{
  "num_hidden_layers": 10,
  "positions": "rope",
  "max_seq_len": 256
}
Each number is 128 + 32 x the weight over its row's rms, rounded and kept within 0 to 255. Layers, rows and columns count from 0. Numbers have three digits each. The size before them is the row's rms in percent of the matrix's.

# layer 5 MLP gate, 320x128, rms 0.28, rows 55-76, columns 0-127
087:052132149162160073120130118139099143172138105186122194097063128104142101105146084113146112113090111110127083157143124163151153117113080051170122126127156170090100146130135105175161196147148129104142151184100146059111128129129119106142122149135160177168109075136093136167064128137090126087126115211155084171088051163094138165156158108148162166137154147133104081119134150119160107153121
089:135163086146132141144106162074133152081101153122175127166129167159097166129145091128148144121095041115129146112099118143099084128116130137157114125100163088165090083150105138096051189184136125092113152170124157099084121118082128207130081143084150167122107167131156080124138142057157169176124132166133114099122110129181089097153142135032156097135108110168137100101145143051142163118112
100:136218123147136118128149155094142166110124091123099164166134082137053133137148133131162143127124136145118130087129109150060102119144109106087099135090144060188076164160104130121135119104122109121119118161129146160136078110147114087084159119170181110111137100105156076112049091147101164170189165168116184166079110171102140127130155109216130130096149079082159102198174133122136155104117
096:134095147137158134124210050159151108128129146170158125130127117145074134097120100133148156153096132145131137078142070121120154149184155128070121130140092128152094134091142083075141114167088165090142056164158142121152113122129131132115129117175070082116083132116158081092092112127120081092146141160137126109112137052109104133094119230193159073141171090145127129185075114162186124132125
114:126062090129146135141124083190100132121155167167168168108136128109090097162136102110096136106111130150125153140130109136111191119137146099188142186160099116135058163088186155135147157098107131104143100102120139085160146131056134167158142109122118201135151226127125087151088148150125085174097118174104120090147094125135152139096088156049210101144102169158128090141097160119164159116152
094:053188097093127084102110159099123113129188146160150130155136142105134138092150102125195128129126094106092123157146125150082094138159194086096188106124141138187104212153128131131162146172083092141080151117146072163068167143151138147085165207208099083126115113078118110140109136120119132142138116097139118153203147105088149121119174134142168120144149155117176127143128130072092124125165
106:123114133135104159127099110080126099131124151131165143115088095065111095183097171095056034052162103123090171143103135156073140131139120104093169144081152115183151192146123107108104150094121118147162153074113128143088111117169116143129165100122089118101175149135146083111096092099161139123162162100128137126151142119131114140166194086201097135168113150111118088127152104052190085146132
103:128139135149116149098064159119135104133150111159136151093098199085125137117153168123118130026129144134129115085172134127141138179130142131221123141111104118121137116108122127047141146170091169126157116118106126132135132184095143173072132146116120179110119113144136153044091135186094136128154148122113162155111175166146128196177183083093128128140089138129085153060133177203173141118134
105:129150077127077163147149133148135124179132099205133197128181099130131131136067151064118132097119097082131142106138137112137181105096175094104133119148132141142143109036140133118075189147141158150106134119135146126154095144108116137136195114178200167115111096148121119069121114081144056155102139070126061126075125185096107105174151134170112164125142108165137120180119151184111154143107
110:170162120120086100183131118142178132125141148138160107137175075098077153136125101159121175135060137148130173104110058158152152107114136133086117118147138113129174061152176163116138158162075078079158170163091177136091098172072127108102119072157098134175154143161175109116183107074119149172120161122143104077069103119135140096139147160117146111102150043130137094174101148112166156148137
113:119176134139126092185151132107165115083062162109160153127109145075133086194094159106062109156108118094088108186094132149115082101128143093103147108139093152132124115117108156142136154107076216141121142159176145130105056067110096162112138174158063132067138073126097151139134124126106143146144076112088118181088137111167129128173156133093161105147080189098144113116102126114141069154166
115:168115155100124176161157156124087122122125116123161169097153079109079112172108138119099114149094124116124137166145119120085141209161173155112167162168184083137096114144109124092140155168167109137151155097230118131122174073113102086104118133166121059135211174107139099155088097161095135107150169108147123140144147143179089136063162126140157090141134133151107147205104135171186099124126
102:144153107099138127111106091153113142119045156154163157138179156172160213114080149148154114106105180149158111097139127156071145110106122176156123069090166117138131118110173115125139179120125128152097203137117170118219106181131164132122137153138178142118192104117176182139137137092095088113150153103099079102153092156170127133170189110101109174118112197129108137092126129153075152129139
117:141140060177125161211161144111133102120143117149192087139104099115141092158162112083118154129021099133077155146179128148163151121116137142145113146136153126114178105147100133136106138153133109128132064070120138047138100079064139139133183097091125131129179087051103116110152128111074125120146097119142137135121134091107131096100118113126127073207098126190108154109135099082163089113135
091:169124170146153139135171064199119095154095154147127152132125105170123070158148118150081089139136144166115125116154140145171112127146136136107123116132129147097151105126111118151137166074130147117192149092018133119142115119071182149048111136162042149152134077168136105129182165082099147137178138116122076149100189157136097219154155135131145110121139098131174113153140187142135138122108
095:139136145155112156130141133060162118185147097120155137061148134168154141163153166087168199165126153154120153136158186138110114084148174171124168127140102134077161182097087173121171108116178172134100126164145080116131107164120158101122139119140170140144132131142151109127118113126132173145097132099125241160116203126109148165112112174097120191153191141104147130111161170192151105170088
106:134122113121129166092119047110173162138189146127111187122219155170172135125136143113117093080103045164058165140139138111125104188115082121098161111127085098165105109162160129154156169152147094146158171152149137093171120101150140063144083110152118130136053123150133099107105151100082118154125083117115126149180088087149119134173188086132131140152135132119159099102097127121093128056109
094:130196094157072107122179113126088151144185064102110112117122134142104132094129132095146112136140175218031158149128126204095144070112175144125147107085111156113181121177145152144118137167049149114161158149167139113188113145163124125122140141149105110169166099210162117141122184120086132130137153143118073125152157101115122122099090103180164093108097111128174138137103160116146125159138
099:138096113165151056158139106164119110143118110120129146123111156133094054157117164144174161159094101105109121110077108095166123143147148092207076132147156132187126107139185116123164172130155134104121178147103089114173134106163117051182175084109131156145174096133143150087094047078097178136116100090112082137099125145193191115131127198153133150093122175120108109136104119085144122149120
102:104125112109169110129131097176103094146100138197147120145134125145086153123116172136148159090092135132069117112075126119123068073071115118110178114097091147075217139137083092116124165080121118137127149125119105116142077111100119075136157188184126139153186122115091112149174099150135170160128132133057104169186053118164079098181174101126134140170142116106168125133086139167138088165134
094:112071143095157158094157171107106130106148075138089173163134123111078089115062131123102126138106185177086110141176110156164138134162176110122108142094112103142153230096107200172119193131111157090161164178121132118106133139114110157117166124129090133138120154113174168110191134172085128115137175109135174119123158119169141164182086064167126145101115098078110194133117110126166104102116
101:117153168059129122157142223175103114120109135178125061137175159050096120214079135180128145100112144152078136127182114111138100136117101067106132137147118141115168141124150111089145168174111134129168115112106128143111101131107112124163111204109132155087149084128148129114086128085153092163130118143096086171102111182149107138119168143116194139088098185140132105194088123096137139180137